config = dict(
    n_layer=8,
    d_model=320,
    n_head=2,
    n_kv_head=2,
    head_dim=64,
    d_mlp=960,
    vocab_size=32768,
    activation='squared_relu',
    norm='layernorm',
    norm_place='pre',
    norm_eps=1e-05,
    positions='rope',
    rope_base=10000.0,
    rope_fraction=1.0,
    qk_norm=True,
    attn_scale=0.125,
    bias='none',
    tie_embeddings=False,
    parallel_block=False,
    extras=['capped logits'],
    init='uniform',
    init_std_qkv=0.0252,
    init_std_o=0.0,
    init_std_up=0.0252,
    init_std_down=0.0,
    optimizer='muon_variant',
    lr=0.0163,
    beta1=0.95,
    weight_decay=0.0065,
    lr_head=0.00684,
    grad_clip=2.0,
    warmup_steps=0,
    schedule='wsd',
    decay_fraction=0.335,
    decay_shape='linear',
    final_lr_fraction=0.1,
    batch_tokens=65536,
    seq_len=1024,
    doc_mask=False,
    train_tokens=516700000,
    steps=7885,
    dataset='wikipedia_en',
)
Each number is 128 + 24 x the weight over its row's rms, rounded and kept within 0 to 255. Layers, rows and columns count from 0. Numbers have three digits each. The size before them is the row's rms in percent of the matrix's.

# layer 5 MLP up, 960x320, rms 0.201, rows 166-371, columns 128-159
107:094123103128112135100159161101151141074154118146149095113098159095157155165113134118189129113096
092:139094090147169144103081131098134137109104137172067104134104121124125099127103137107150150119139
094:114110139148107115144146139126160093117084163100128122123143121121123138132140137098111121077154
111:125109118117147141140075156152177150075144117094140145090147128142112116168151151114125130159143
103:142109121110149139130132153092159150132143152110105113150139110123162157122125131121100114190141
089:082146121092082145120098137150130138135136088107182114159105118123118147141160116135132157104110
089:115136102122160162155131133187109117136137164135122136145134154109112113132101117084131101095143
079:162136111109125078134113095129132150164173140157106133089138140103129145091112136139139159088089
097:154126114153142086133150130137109147114124130127068135154127134129125147124128092180139137163111
095:170126092141161110102043132104159166121126151120151141178131117141100116139075161136151133149142
099:101105114128094143139124116151136121110119135090123121101100148119142133126110164084085135105152
111:124121175127090120143112110126145094158130133079136129148121146149147178139138140123124140116171
118:137135189122085142105161150097138125110182162149146112134111162151153107109099176112145103138114
085:100112122150121157115133178145109126118155149098162100150082131163148165157120152091121169106098
102:099144111130122184147133105060144125113145138100125124133160131123086093141109114118138123109137
094:151143087105145123134103147118146148148151131127133105150171151146120133142133156138120106069133
099:087111132133165148117128139130148104144156106121112111164091181115113104142109122141123179153145
104:141112165148135138102082167133118131133140148140108156135146124116095118191124113146159117148177
091:143134108122152122114103126124165133163127159139149138147149113074128146183088156154144103093131
117:129129154151152144127096112143150135107145116116124082114152147078165150118131168099188160165153
091:094069114147142194159119122113113137162135126080099154098139133087118157143113138131154096135121
092:184158109120125152154112120127145130135104129159133144153119110147116140118076147117149158103096
102:088113096094158145133128124162119115103144146132133131150108170100106140129133068114139155081135
103:110132117108119116101100127092145074142088149114167139125098140149125129111134139125139115132156
084:153102143114170106102112153144107110138110124143124126089130146087110124190168084177114138100140
127:113129126156136152108122131099174088136158093142118104089150167092171148142120125134122094144105
107:098142122115150093092109171091150189141130090108148126130101123101147109130131086116123157088130
105:099134138123099130118119122149130134134150116127122135099105158149128111062095125156165065150126
105:165146147149142129115132125153151124118143143118113107106099102142109165137114136143155121100092
103:108135153099138147136144139084099146122134179125156144123141088147078129159108104104139134152172
096:135093130094142163072156122114130159164097143142170102167126102120111158120158116118117131125160
089:156127134107107084131137132131117124145138109161114126056133089114122133162123158145130109129144
095:112117155126104140112068123182137083106189161117142144095150135121108130149142097138121109126151
088:138135132126142132115115096113144137171124100088132086134118085119136092129143126129089163109133
082:147126144149138162141109108141089157146080106160128116143154143137153189165135141142111166133092
098:116108131146153089114146119125141147125102112103144141148131129114157139094194143101104128093168
103:116096122115151115068128158118172110087156120119163126157129168118110138153156082158119125128103
101:093142084104100110100128168119157172089141124135152135133157149138091098115119108159146108171176
102:116122109132140149171137117117141153113099139181101139124132129100114163111083117112150175127131
090:157133126101118166169109138132142138153147086122133110125135109109084118115099125111137153141104
106:126150123121120130130163137113151131139170121095148114113130137130131125066145176094208119151109
096:109108140110168112064151118119069130103143146109110112152119156124126129142135124123126135132137
099:138124119096089129119101133128147114149129128129143141169163150098134089097140086152101142150100
095:132089133148113091112114150138130127121113097100128161115147104106151154157133085100137147114164
093:104118157132147128125113140170127130144167153176149109134122158128118159107113110134144163076108
095:152126136146132142109167128091129102063078131159124139139131105190133116102111142143137107144121
111:126114101128149113166130112131152146189123125110101123144120139150130068147142125090161124142119
096:112129083121098148115111073148152149141172148110141142145144108134110147144161120105153137141136
111:098117144130102179169097167118133146119109146120094125098137148085127116128084122149159160126104
091:117109107096092115142145163122138145106127179103139203107149099080122132151150120123114148130124
110:093117145161084158096105079139085120107147106098159162116118148128141141089136156161132118120147
097:141119118155090142115140125173154123169110090137107096130123158123162126143145123118132118139175
105:154140131111137124087175153115159135122139153096148160114165127139110166121120118132133077101152
101:131171138146100181118140165160076118089121133118176067122102141156089159095137137136167110141128
092:143113142099117117147142135121137124129191090117118091167141130140154122131147127140120129120101
097:155155163115136131172133085102111171103142132138107132121140175133127133123117102132110106185135
101:126163124128150153120138117105136117131067115073149089121156119116128135105163154169129128148169
092:101115091108071141125131172107169137129147143144108125104142171118097124128096130107115087139118
094:107121128140163153122156126128138082110146107107112096158078128074159148112104105146140138110094
097:152139151100112108153129099152121119096104107150118106142126178086121103141118167141096138086083
105:092154137119122137137127175097132118148171107102131098131097117117158111106081137136168133107084
097:134127097119149142126129100137155181101100103118153145146130145112111114131117133123120111144130
102:119114137132116149190132101103166126127167114106105119116121169095131152081163164113154126110102
101:130110136135140113154122131127104131179136138078098126104118151108110115139174118118137117145110
099:117151205114148131150147141152132113100117108088135117190139116077154143123159111124139143167107
093:137135144113136169135101110136152112129198093106112120145094166121179128166158114112153130103117
099:106137129112146113144143122118148110147152112140145136160115101156129108103147117113110120141101
098:095132097111128130090122148127151138118142095133107151101086149118143146114129125168132125096136
092:158160129121149119137102187130104115104127139128128115128162127112111113148118125098106119100099
095:104139122121127146093143147124135130122116157108130114163190133137108154121093116132122099110154
108:145141101139107178129123145085168108116139101081091089128148080119108151097114142142138137153124
103:122146110149146164138122159118119122095127102099144135158143102147169116124127116114130154103117
087:102180142121140144145146120131109123080124103105153108129154142141102157132086148145109095143134
104:122115133142130108113113130148184141149158149149113141137156158142138175146092112181130125105130
107:090092121110135130101127133135118152152141103110118110139148126103106127159127124099071110106144
096:073158123116135159160095178132151110088134130111065141160121142120155133131137109151133124134096
103:138112167119129092144143092144132068144164161168107116201080099118150124085133105117160151080133
091:127134113114155135113142103109120107153122141175122123157148085092086165153163158147064119131111
111:144207126157111126124134136119159150100128139132086119137172138104139119150142126134082123110117
098:180127147127117158164096135130140141178121105139141118131154096080138124084119096112143141114091
099:164090137102133107157110108123102159145152121131128120113144129155140120167123156123085127153114
093:139115134115133148125101095185079172074166122125146165124129115152125115136141105128157147165159
104:132138136228150120097103087166136115101121114137154118124145140102150105155143153125156117126144
089:104126110140148146099148128101147117124126140104149122165157128161165157131139125104104116103143
092:132108153157144140115133122118153103183177134109159150120097162138078139078162106122157154120088
085:124126088118124133114081066139089143159149144127120152150129153096164149131143132122113124095148
081:124143135139166132096117130125142112092116103133140123127132126063118147103130127116135126142120
099:078103128097095096084155146112088141131111095121117100155123137118085130128099105090100114105100
094:182150109134143068167166106141137111160157183113147131129112125139129159123125152148115124134108
099:117081135126121158136121163145141136111089108078120106165180084094169075122168154138153110141122
104:139152118126099157147163145121137143128137148106136075137081123139150125139139132137089127129132
101:144113167119134120133089111128140184089082097163141121100144152162108117130109115093092116121148
094:153138115071118143111136133076142113151112192158096137126108164164141184083090133141127158110184
091:135122133143125110134147130115095113126114120115116127105122121130096135112132179122144149137182
110:046148125096133156100125110129103124143135108120148105106122102168151169143104153107125106116137
101:149114104156099128126095148144147127139166111115131099105110153114179134155140136102133136103169
102:121160165115123092134113100146131100141134105158072132123126117118122119187151124085170120126153
111:128134117126140119122158107132128118097121123148130082116096142124097080153103138091165153126127
090:148151109148150131114135148160146167119173083123081139112161110107119134093102124127090138108184
104:131113141133108123107093110144148119107168134122160173145119093100102129103117131194127118125162
092:133119116134155136153120172141126118126160105105120126160117134104110135142124086120120124121085
095:134131133168118144133127147128136111145171112166074150135128110121101136107108090124095152107122
105:152112115118156152108124166110133119142154126154095181187144070121119079135129140086117113099130
096:155127148137131110125125130121086105096103113112119139114160092119109158144156098148164122134102
103:136118126096119132150143112127123151148158102144105101134174114108127127114170159136144114144117
103:153134166099143109151126109122100109087122148120140122158131127130133094121109151159124117120148
110:124168136143154147101136115108123150139154099111088093139139133116123142118161159160134125109123
100:105113152124129132168099152134127111113136155154096092134134163109114142147134097126114112110121
101:131132153161144076165139126110138171125104155107122097120160158103124106116130119116184135140134
099:124135126123118139140109108142179122150115123136116104093123147106165123155127167102183164166120
092:087122158116169142116130113138101149142132106094139130158117153099104151104143132101136107147140
086:131163162123161178105139150126132158199138146090107127107149114089118133161146110136099141136156
096:161081136122128101103130123122128143126200129117139152130133170147120090124155153105150092111098
095:127160105052112105099144147111168083165154140105180118116137142129140125122148088121137123149108
113:103151081102100105118122140151125118113129120093109165162162090097130152114172097113117125137150
098:110150092141170110136167155081143115113186118138132131153132133149122102143162114165126124091166
081:173145119095153112179122167109169139127166083143123147102141150168134148124125144112144138130098
096:119132160154130108102168106097076110164081147075116132141123165155150141151131101117104073151085
108:091066156130174156085148107149135190175130122122130133134102115134135079149097148130105137122142
120:119125169123153089111135157159147112160188133137121116162166140127121161138116101130118148168182
100:149160116168123119100103191133149147094113165142103143127155098076139116073125148140166108130113
104:162080128125182120154126148155136142122101160067111125149105142095142135123124187102134152134171
088:160101097105159174145103132143122093133125174142144136134145106090149159118126147085169105116110
099:123085086144110134124124124121132119107202125089161137142106184090093098157122156112129172135146
097:121122111060164159123113147124124135103070110117156169146131150113141160093086134104105158164153
110:158113084089132140135082111170150137127143136114170124170116116139154111141091098110136138110103
117:133112152115129129170141121122157144153170135133116171137116122115109143132118137112115128129130
099:146163099134104148128116117132139137097134184119136139118104116088101147106134100126146091082130
091:141088098097184161139122148151187133151143177136156105114140111095127116145155120137136109073116
100:127128131137115101150103143137137132120138085084166118143104098085149147118139126125102122129142
093:088136168174191119086116145145105104156126139154083151114144138119150138119119130156119119150143
087:144122131097139119100103115121198200121144120164113169146188095107151123088106087095174156110154
104:125140172148171168132161086124139121157150129136157079126117071125111114146137063112122123140100
085:101136144125128108143133094151122099127093116104150122122179136180131128123140130120101168113083
081:164149140178141104108142111139133105132160159134149152164111129115118153133107112129116153096130
090:083105155109184123094162153086174087141147134119114160118153129095163118107146094157142103153133
084:075132124137129105121158150131107158122122098153147120131157142125125130123152126159143137104156
113:076155132105133142105156165127150120135134110113128112097077125188154152091125132155111102146108
111:103133117112138151164091092136124127179160158119148146132120106109133121139156150119114111156114
100:150109159070115096118114124158154125145127177123109102122187119126130131112118126140144117159121
103:086130141119109096145123139140154124148116146119141153101092144127112097107100169085137103111136
096:162116120109090141150118096131067125152141142138117107140099107115140117115145149099145123144148
099:136176175133137132121146116131117131155122082113110138139160142141153107141160138123125141126119
097:131146122174150107126122142117139089129145104130106113124097153113168120134143131108130087127143
095:081130158111152173129104108107125153118169118174141094143122135134152141112130136149139127124108
098:144148096118125111117115101094136074172136151139146109125138122110119147125155150099152137104124
091:099107160136107165125136114134149127148117138169157089151158162105088135113072143125113132120127
099:167108108130086146160123128089138122136166090118128141158093158139142168119108124188156122141116
091:091155157129117140136120135164104116115093113130076114147124090116147116125117131186168124082171
101:134136171127114144123129159143134108131098071138174151141105100139148094158111126096116119158080
109:103130084146119143137097160144126139162190144105112100103085116095149112113107146101115122085151
107:116122125149102173097138159128093162122144124160120118117116158124132120168113179113098096110090
109:126153172148075106122125114115165164141134139096087111082138108128105145101101149105120105131129
096:150154107109139139089156117100175130112108131139143135100167104110088122079116086147106129105137
107:130110117113184111134140143120111153096105102148152089186158122099161105143108122134129109110138
092:124152096072129116115125110131139123101131125167168130109126104109149138137097099140129131117132
108:202123154128083130079093154119114119101129104142143138160151131116142156090114118124115107140148
107:114142148119123129088118132085112103080102121127138170128152158130118166126170131128107110088096
113:118127099152138119122116143096135112161097135158136130106151112131122141130148147101120110126119
099:129137188104130100087143141152128125123121138135099101153051153137088152123132132126104114120116
086:169153094107214136081124148134089127096116144104148113122117120111151102075117118136143159132148
095:096096151139169172151126133154089085120114115154161119109111131145107162148101163131113112148105
103:159142151195116126112147125107154130165133085136141151147157108141115160158170161155120151091097
099:123143121136158115133144130123134147144170150100157119141122122142122141123089131108100157167139
099:129140156181083123197136130146123103109137142155098104110164137113111135140112112166158114099155
099:112117133131131135175128122151142155152126116126158110113119122149153112147121159098117092090146
103:123171117101147146187124080123156148153149157082100147156145119107135137182143090093094138121163
107:123140133111165112097082076116131160122130111170110109133134164106067100132112136141096080090105
114:133130131135200105108108183112115108130142100146115111089112119085155100106149142175148136121142
092:144128128179115157107134080165156113104089124129127122180153102148118147121141118144159132112123
112:151166144124103160178097151099132107133117145129155145121149151162128116140102106144136123126143
101:149137107140135116157127170131148135131138118082138123150163072134110145154116120167157118149110
106:117158136092124122117156142148174086178184128141120116132130098154115098121150115102160109117131
097:095122113136102130149118101119125146168084163172142144108137157185140125143103099108108109150138
097:128116130129095192093124177090175089098139152108129092156163173154121153181115136159107138145113
097:119152180091085149101102135134150154077141131069143132106125145105133190134097081127089133140139
104:133124094132070119151082132101143113150150161122130116083151176117113161149090169128143108152176
107:091154142134129119094167130160088142132153175123106124148095078143126145180130159132132100127119
108:103164135063131103126117131155119139132148124133092149144116111119137135141124131178108129156114
101:098126116120113100100140111147154106130126152083145111157117158129123147144121064101158100122150
094:124152124135125121147116129119104130142115145134108101136109117127165067113163166125170129168117
109:163124101141115098161161142184181150128126178137112110148164109109094188107129093124154113122140
095:085182150140150160132149113133136136140132148084083150136117133145117137126127149166081124136129
108:144140116113106118105100106095112119120146138111133127165107126136109084150109086138078182129128
100:088129128115150135143128159116120131069110118114123099154126101116153125127127123134169122106145
116:121140113120167128143102139129135174160131120139163161139099160131116166066163106114160133138149
103:136125112108126110049158134116168128151134192167163158122115123096165133133093135127118108112155
106:084108145110143131084109128152120116174147109145157092130117115108137129109107099136148142146131
096:139145089150120148164132140110160109095131093146094124111133121092142138121117116124117139127126
088:116134129116107133126124110148168104127116109092123124184150112134109116143119112140136107120165
095:143090081099146156097162165130135150109117093127113114146152126078111098158108071155142143110110
104:170065078118100114141151121122107118137110140149146106095163080125131126171108104130161139110208
096:134144121103121104117109117149154110114150098140141119098106071130111128121139138100107157124145
112:079155137064137135140063082139141119141151142136115165157173078135099135106116127153102114132171
084:169127113101147118163169133111154117099070120128152153143113124163130133107122107137110113106108
088:153141120113161126121135111106159103099140137126148127152148106136144137107064138147109098145170
102:162110105106156127106105128145146132094153113139112134146116127104141155141190119156121117091154
099:127092130132112136123159120088098091161164119112157129128131124127148134095129094158163105138084
098:160122122128195157103133113132123119131098108151146128121152183132111159125171095098091142182149
098:130163164107148137068116102140113125128125140093101141169118137112117157093124101167077155170141
104:141136170114126095127143141099165100159149164096124158156145154084140097115112113138133156121134
112:111116121134155100106094142174126109110113112093120126151127129162132157109161110142164099111140
102:138129199120114107179129138094136098175099092151121154129102079107109115155117150189112144139184
100:149139110151171124147125087124157119106145118117152138139110121121145169100101106141119144115174
093:103146101143077133089134133142165209120122175144148110137088126117142156121139119097131124118115
124:125115135099123104109136174127136082142165105091096145143133144156135110101144116119163114112137
# layer 5 MLP down (transposed), 960x320, rms 0.0714, rows 166-370, columns 128-159
105:129137123137125144127107127108116153118135118105133156070115122136163110167092108126134141133151
098:179100131163160094132118092132135128162112120153112078137121114128133174132128115114131137187140
104:120143114097152171121133114116171181142128124094126109107129137114071155078128122153163142132135
107:080166100122180146132128106114119075124136153141145167098119150132140169138157118128131131085169
097:094085106123116135106082124119110182138123169155149087152096122113161119073113155133092100125152
093:111159121144164180113167164115132141162147160143130133107149137088081146097185103090142133116132
102:083129163148119101114124138139129107143130128091129140176103150133130068118141176143130138116085
097:140134150117132141108143130121135115110150146163132119173108108126122132150133126141137153124121
100:142113165177154080163121096135125127151139144095146152124155082141115144144100084142133154152155
092:112100143135130130133099126155120138131134110121169086144160142149112079168114130162139120130115
108:107151123121148115118127117087152143109134131122137149148097126130158130150143162135119178097101
108:152111111125139116107138140116151149130105133096177075136094110143129141129158153134137114114127
112:133125119163120142068167163134142165143138129112147115113099101075130114154121141120104156146151
092:168134100174117148139147142167135135135148158116122128118142170114145134133121103140162110165162
101:137101155138099152121145101149129167110119137134089113103144124136157126121132126119104143131087
096:112102144093088134127137161114142121119132130088141143169123144102134140127135136107124136101118
103:132133140099118151082118139140146123147153107107140100133123095145100100084128151120160149107136
097:090127111114151129133121079115112192126122147104162115137101129142111165096136163135096138120059
103:096118151206113150144166100120124097135097111095143166102098169139138127110122147080138160138089
109:151093139145125150127108093132150104149160098168118084139153097123140095139109129134123158138150
095:115155147178184156132140103161119116176134105132136122170165159132148101104152157157177180156093
095:114164132150158070144184117135150151121166128143152126140115104126117136147124118140132129153124
102:079156136111110153122103076119097167175154154097131132144177141118119180177091129149131136155127
106:158122119145085097124123144126149081132099134143058173089143139114126074117100111111154138112123
088:137136117130125123105150103123132127106126137142115166137096130135164151090098090143151173172140
115:161116093121106097116084102141131087119099127104096080095165113094136120095123105146142136121173
100:141120167120124148123101150129134097095137075084105122105122112096144122129125157139133172122148
099:132087152161120124130147166110147143136107104092122146123122104125109127133120137110136138097125
101:114116103174147119122153116139099142125124147103101149134114154157120162138081110127087113095082
099:113132195124112131109119121118115116122178146105148141186183130131111114116128103123135167154171
098:137109117144162170129131140110122125140104139071122114137109149130144109113145132121129136171166
095:163114108151097148155096136153097142168133109128104148143135135122155153135105106104154133122118
098:100174184111117131133095160121135154124156101148101181119134138078125121142114113097131108120129
089:137072141100149130150115151167138107111119144110109143151115106139141148178144132139119150125088
092:109150163147154089121109111145119115128137143123122113120143141134117107141112146127104170132118
099:144119125113150145136111128152090141165126117147116121124162109140162122091101138108076152132181
103:129150145136102155125137122116159100102129098155102131152077139147140130124149158108113148149128
094:102145116141109120156141125129158138141103118134116160107123125114118122114155151152113132106156
103:160089127123062096134083131109124108147149133161134137138166144086162161149127159142164140118105
092:159161115146138140118120125158129143094146102114135156137154126071152139132136138163128115126093
106:145156144116184140105126116150098141142119113105165128107106124124123133139122112122135102087161
104:114149129119144126159141150147123185116125108141154098138115113179135123144126113109149139176087
100:116123099132131143139109143109137144120101144150116120106129149107085150136167140163129099156139
097:153141147174103129140169127135134158110110191144134131084141124112131139136161160124148102116103
087:134093116159126127143077100106124115076116089160112096152156104108144127112150092132073153097105
092:126143139169140160096128145143167137148134123109091139167155154081145147118149125096143120126148
106:087106120104099136109117128138158109111156150146088119138107146136131085126116193210163134115092
098:132131155144105134184120111154107175108108121120134102108143150160161144106140107118167101150137
104:183122120178149085131101129100119132150171175143144107171107085126191157137178199133112124167119
097:100085174123092137156096142091103128140066127098128120138143152154164146108124144104130135174122
105:145163143107159150154087113126119148165138109121145115117148112167162130089077120128138138132105
095:117145115096135139158102110143083086095125165107130128159110112066154154137129148154134129116129
104:108142166121128133149170116087126116162143112145158116102117166092167117143116092121154161134102
104:129102125133109118128137152141096196129142125110139124105148142152149159125126144127083096107139
099:127106166142188134114079144136127122116135095144118090153151127111101136139110154134123064160124
090:176111107110124092136123123130139141121146110161163116138130143173092129142170089143128151201080
092:123129146135127134170078105151159136122108151146161160111131167111120122170102126080158131080107
089:102100157114122083104117113138084083115133155122098140119158109117106126159119145127168148123142
097:131138116141153134109096168085126146143118110107104142110206163111107131085107109140130125126168
097:109122115117111156124147110122132135132120121155139142112150156137136125172142140123148120089156
106:145131145145119167121167076122144098129085182162090154097123135138083101165117100128116087150136
099:147159172092127176128148108125095110146168116097151107161115147122136124143159136103157111118085
102:123130092120119102111121132164117122127104080118132134140143116154161130152162073098124120141135
101:127116115177148149090109149111163132191113082118121126150098121128122109131117123117147163116143
099:087163131115109090157146109103115137165182132134111128165106080132135126135078160103130129123147
095:124085152108104112143131112132141094095137161155139164142088141116117113153120102125154122135107
100:128118103166144129138088144110178116139112088157067098121154132081118110099149147115125137148173
107:123164121112101099071138129175103046129148082143132151069097109144104096149118144133138093068160
091:082126116164111114156088156121142143100139097127176114171132129145114120102115136205143103094079
097:115158153175141117118115127154106182156111133129109126144137130104144101102129149146143107140121
106:148163084147140146138092127114114152102127113092123057143111111113089118136104153143151166098136
094:116135119143125109105147090157135096129147126133133106147104118142083138148134106138146104135113
089:126108113148142157125082075163076093126085085093112156121113101102141134145139112097093126138095
103:093156135094135100133135112161097148173140128157138153122099106177138137089114181124116118167113
101:143170100119115117170118149088112121132144118107115160162112098160110155090170133120104148126159
104:125105104138102143170159150126140110171131125084114126131141150074150080141138130105200139172112
101:095143143097127098140149091105112162113113100077110131145122117107135109129113157136114148131160
095:135101143130121117149117167139168157147112127115154138133129146120130113135122124112171116112117
105:098113102159135155142117127109106091133108150161176140121134109124142116106142086140122128093078
099:100123126121116142121150118111114148101117140142097139103136193140127140151179136170123137068132
097:092151152109107136129156119095137118182131138099121084189129121121142105090116119111137091134126
096:115126112090143086120106115113115127185079124145072094148139132116178128136075147141110157118109
093:146103137189135123111124102116099134147129111134106114111098154147139149112168090130113162124094
106:124170169147153129114130139151144131147072094110151101123111149099164138112132100129130134113073
093:102168148097156101166154109091100070102120101158161151138135119120148125135139116130145089111158
092:084164154170156124127165141113135136112109118102155095091139144122146132129127155146114142135145
090:105134153128109101119110093121117142145131123075132120089132121190160122090127120148079164092132
097:161149123135141137134109170083100137156128133110105195111152106146125132135133140156097139140144
098:165133165161119161113116094136126114115130129113135133076111114126132153151125106104099133143090
101:132120145146129147161127127132120116113085117123105110138118132136136129111136131133132152165134
104:171099135145115115156126122172178147163133111157121113147143111153111140124080126128117133116098
096:144171139117137103093132110146102152109099116158099138110115136119145110136153121113138138151172
101:106123144178117149116069140108122107123103087102098140117119198110155068100101155141112156111149
094:126112125139101099160154092129093130115119088178157142134110104135174132143166132140191118137117
108:108113119124138142191159161118113101119116157119103141164148131124142110117100174142116153082147
102:146105151188104109099152099090118140099131130104112150138139152131167120117142127114122109144191
101:076116099111155090126122134124105145134138131144080143174120118092131109118085140142123158175084
106:145107106124158103147151094092136107153170106131136139116131139088103140098147141131159124152089
096:109167137130109134113089120153114144131089137100167093094138165106120148106170118096107181159112
101:133169118172106098131083111127116141112136105161120161127134059142095169126089086124087085115165
096:124132149135119099157161135087111133152186103110154118122161154134117101138096087158150126117109
097:141136110167098197142163121151118163127089102135119131142131093124116147169165106113164167159102
104:141128101121156087098135111118151150176094108138117168150143086113151065125125153120137094125116
099:118135133089117126174153075127135122111108079118142124065187092153135099110140154108126133157117
107:153128128159122141135102166133122124113142125093144131130129126112115103108138139128135151151131
098:123125105143111128122114107090125122102114151143149116082152142157138111114104158128136118137131
109:181136093120147132164123088161135203170125155126120126122117115192143118138158114094131117157127
092:123142107137106099146129130131133150111135108125117135127107193128129106133067136124139144117114
101:109108136117127135159142150132144063131118107105110129106083114136105167122152154155151155100106
098:136145137154132120098141117098122164133165075115107144104151158109142107129115153129103118098116
098:132111149101142142179100152113121121153138144123127130108182130132103131117118112136145171127087
090:143123137130118080128159095147133103058152136171156127172168128098109081098150154115160133147087
102:132125129135107100094138127161148124111119111112127136155094128147124098156159126152151107084050
101:149112113085122097122156166140133127166134129129137115096097081134123144089097133082144126109143
104:128138113102108084144157123144090111119133143131138072118105120138112176154141144114123147133111
093:126138088153124133141136143160151144127075139128152132126145162140122121142141099093087176111106
103:102125145173151172094142128149089150147076145128117131173110174090138118119089135123109113133157
102:149148131154132148201145103163114144081118146166126108111100111140120161163091105165144133161091
097:080125138135166145117132126098128158123119126107128138111103136157110114112151134141150145128121
105:147151126118112136157123101117151118122092142161134146127120100166132136128119110139159142131098
101:118147105132160153125124165126127132116126160122137132098114118160109140121120105104144161128133
098:140165127112136106111179127118123126126090173121161128128134097129143142151123140096139126135127
094:117141137122106126106109111162108111164096159135182138184164099157136153098113083150125136132180
088:169137156136126113142148102133150154146139136132107157128131133162100136173099144177113152121113
095:134146141113100118152123132137172164144123106127123141144131095166122132121137131171153180128132
097:168132146129073122146147112118134120092175144094149097099084066126106118158095164123150118107099
110:112122104132112133146092171141135141080146140120167126124143098115150107134095128137134125102107
095:117156153104107146167119128138124133130121116145137136135129146149138064094118162122123117163135
099:162151141124123194139136113122109123118109110151133118159128112161108135130154130082139109129096
103:080133137122138093115095136126110136140140144133168112115107145128119118154144129151130072156120
096:120126150133103188133134122115149104132136095122129102137098160144133103150149108120145139128111
093:094145107091093138158121144125109119156143125138090139119142125118107126159102144130154099139133
106:149165123114121138157139098119125090149116166112124117179141092129115186147148132164134142124108
091:146113156126112125158098145133146165117128171174106115119146160104114151112145154151120153153124
096:142108116148106162121075145129130131143141122118083108127113147104135136129118151138104113125153
088:113169122135108159156134129131119145128141164124114137148078155148138107115093131129101165105165
092:133114108084144100146131165136104113157140124073081088106130121160163092084148144133109151160114
111:136124101169123150123149124084089103087128109086128105065170114157131163129160147140147138128149
106:138143099112100200094133118100093142127148140098104144179130098129130135138157191127123074172142
101:123085103149170154121114192118111118100109125110127108126110164148107102122112106155108102139106
102:130131160115135121127119162104122126157110138145135104109107095138115111083084111071107138119156
098:128112144110108147076133180138076119099118150112070125122144134126118123138132102106151112139143
098:105133114138144082128140128130094152090151141127130106151136099146127121127132125132191125153172
099:109119117167157133145093136135140119127158142155149101196122124140124103113096119146149112095129
096:136140098134140109102131178101132118127118127082132157077089114133100116140092131127128156162135
097:134146167160065167138134085161138114139146117146165125162136126136128117117070127114140181121144
101:123103132137128173115088139157125151089126092105119097164160123107151118101153143141115142130118
100:100122161148137108148148069098139117117129151128133141100135084122126133125128154169085091128142
092:106121065113121118122148140151083156115094133133113111136144144123169117162115143148133107125153
099:097133086115137180107127120127108163124116127156130112147148137101132116073112125113120131111150
096:118136121123141142079140142084130115108112146107139104085100128141126130120090136117160116113108
099:117129118132143087129122145136111148166146089106125125126146140097153131124148162122127126122120
104:139156125163100173093066149099111140125118159137143146123143108128134118126136108140107126135137
103:101140081098092086117138139126136183127121117121120117121156126138154141159100121124099109116098
105:146144126160141147121118109133171106176173160135082132144112150143130099146161151141147121143114
101:093141161131119120167185127119089084149137122133119144158129108153112147145104142132125154107119
105:156157132130077087119133127143145132135120158133153125145129119112150139127102117137133106105169
106:126089090137133129135138123134102119086156100124118140144159119097181100119148149093136145145111
103:098126143107119135127109145152090146136093150124140086116101132091150144141087147126109149132089
098:159162082134103103139111127082132135138138090129102147088100128091124141131117082172119123165153
087:123161116109168137139129158159123146164110142152123126114089137145135117111146098132093162138105
094:139057131131133105127128123118133106132122130084137114100145174102138116147155113134094123120165
103:113127160074123093138122141115115105151074210141107148072112120135060140109149122107145130146116
103:147126125161134140090171142115136159089132090113101122146192158114087094118129098114151125130119
097:134134125125144136102114117135126111113160097138150151120103140068113101148123135096106128128139
101:121113048151161105111090153142125143129127172164115143152095103139102136095133157087118139126140
100:155137119147119131099099133107109138111140143143160130100125126162132114110160162150142116163086
103:141094127156120118075110168154100173144091139134106147149131075148125141156096112136113140158138
108:159126089098176105129115146109111134118130131115123137156060166097093122106167080179155117154092
094:114126125127130135150155120120144127104104145151138150113119147124118165148147156097120098137147
113:092107131104131118135105138141145130155105070169122169101126156142093121142140155145137149145120
102:143177146140084127111144083122098116131162159152090120185158083144199121100119106130173134154149
103:120091100130149086114128139167132118131144107100137121104132130129134123144143115139104174150131
102:139161164108155131123089137173120126120130130119156153100111110119124111150140108125151084095132
103:132136147126120101122139131126121147141142161125146104094133139146125137152130114123116158075136
102:121088082156142108143092125122069139120185150129123138127115138106108136126151132126127159155148
101:115197126132089135094121154143147126133154119110141164118112133102161145164115141143137129094121
107:160138114141150121165113152139130177118146138158158156135125121112146139116039172093106127124130
103:129156124089082132093089092126136136115101180118115106189105110107167059123147144144099132133114
095:118075132183156120152120129107116145133103094125116123120117111168170117100098174095127117097080
092:168117131128127139110158154103115105168048134109170176128070117125144124114139119115139110137098
105:166124135123123130155151107161110138085148121116128121100131123109127170152163166146097092139180
099:123112127114130135099127113155139102132124149126096088141209108142111131144133190140119135106117
107:139083132071117116144151134131137132143140111114128071123143111122137148180110126117098135138105
098:128147161119115159150166122127137085102102152106149113166138119126156138150129080109140128114111
111:122128156078117154143125121132115149142174205114147127120087087138092161170122123116125169085144
104:146143110110125159102134111182086106123097144132157095128128105109170135141104139086119119133094
100:139106130158098133147120115118169140140136148158120148134117146121100122164130101133135171138126
098:155097151102126130146143114156116118104112121128140141133139125153090098147101106171140098141158
089:111121149141129144108149152101098137135094109124122163146125096106158159153162145148117156100146
103:065103162153101110142130148116121115132143139127139120113090136161136127079133171087101108117140
104:132112115148142120138118127109110114110129157186126119113123150137134136117119121110188120183129
095:117103149098140093155163141184111109139069094139150140152085132123101178125156098123129103137116
107:105142151132109107138172129069133136074115128138127139087102097127123120145132137142121163138140
087:108154144133134143088128121105120142168182141136108147125131135073104130112167110120120125167127
095:121119133146155107154122129128103125146123106103125140154149126167125126188149155163157123138111
100:101146102105149131132110132114101123134109072142120128140164181126133135146119151080185149122106
100:100096103142154104135145183152101102128162131111107129091146151148132164130111105134109107109155
099:145102165123095130168144145105143160147137127083129137144162109140115119094145155167136146121127
098:138137111115059144150132123095162116108146168136174127105200130104138138107105129172164073133122
098:100145148144138141171116131164115133110093082143117094118131115121134132147089130124152125158121
112:167151127146138101115123113163143111123184143116117085089120146123127145083149126136124116146124
102:109121147153146172084122173126094142141123102093133109143128112107083080092111166145121112153131
101:092139120129115114093126114113132121163106137145142132125106130129136110155116160161141099088143
099:148166110148117123120128097099110112145165168176109130159132145166163132120116106171116128143162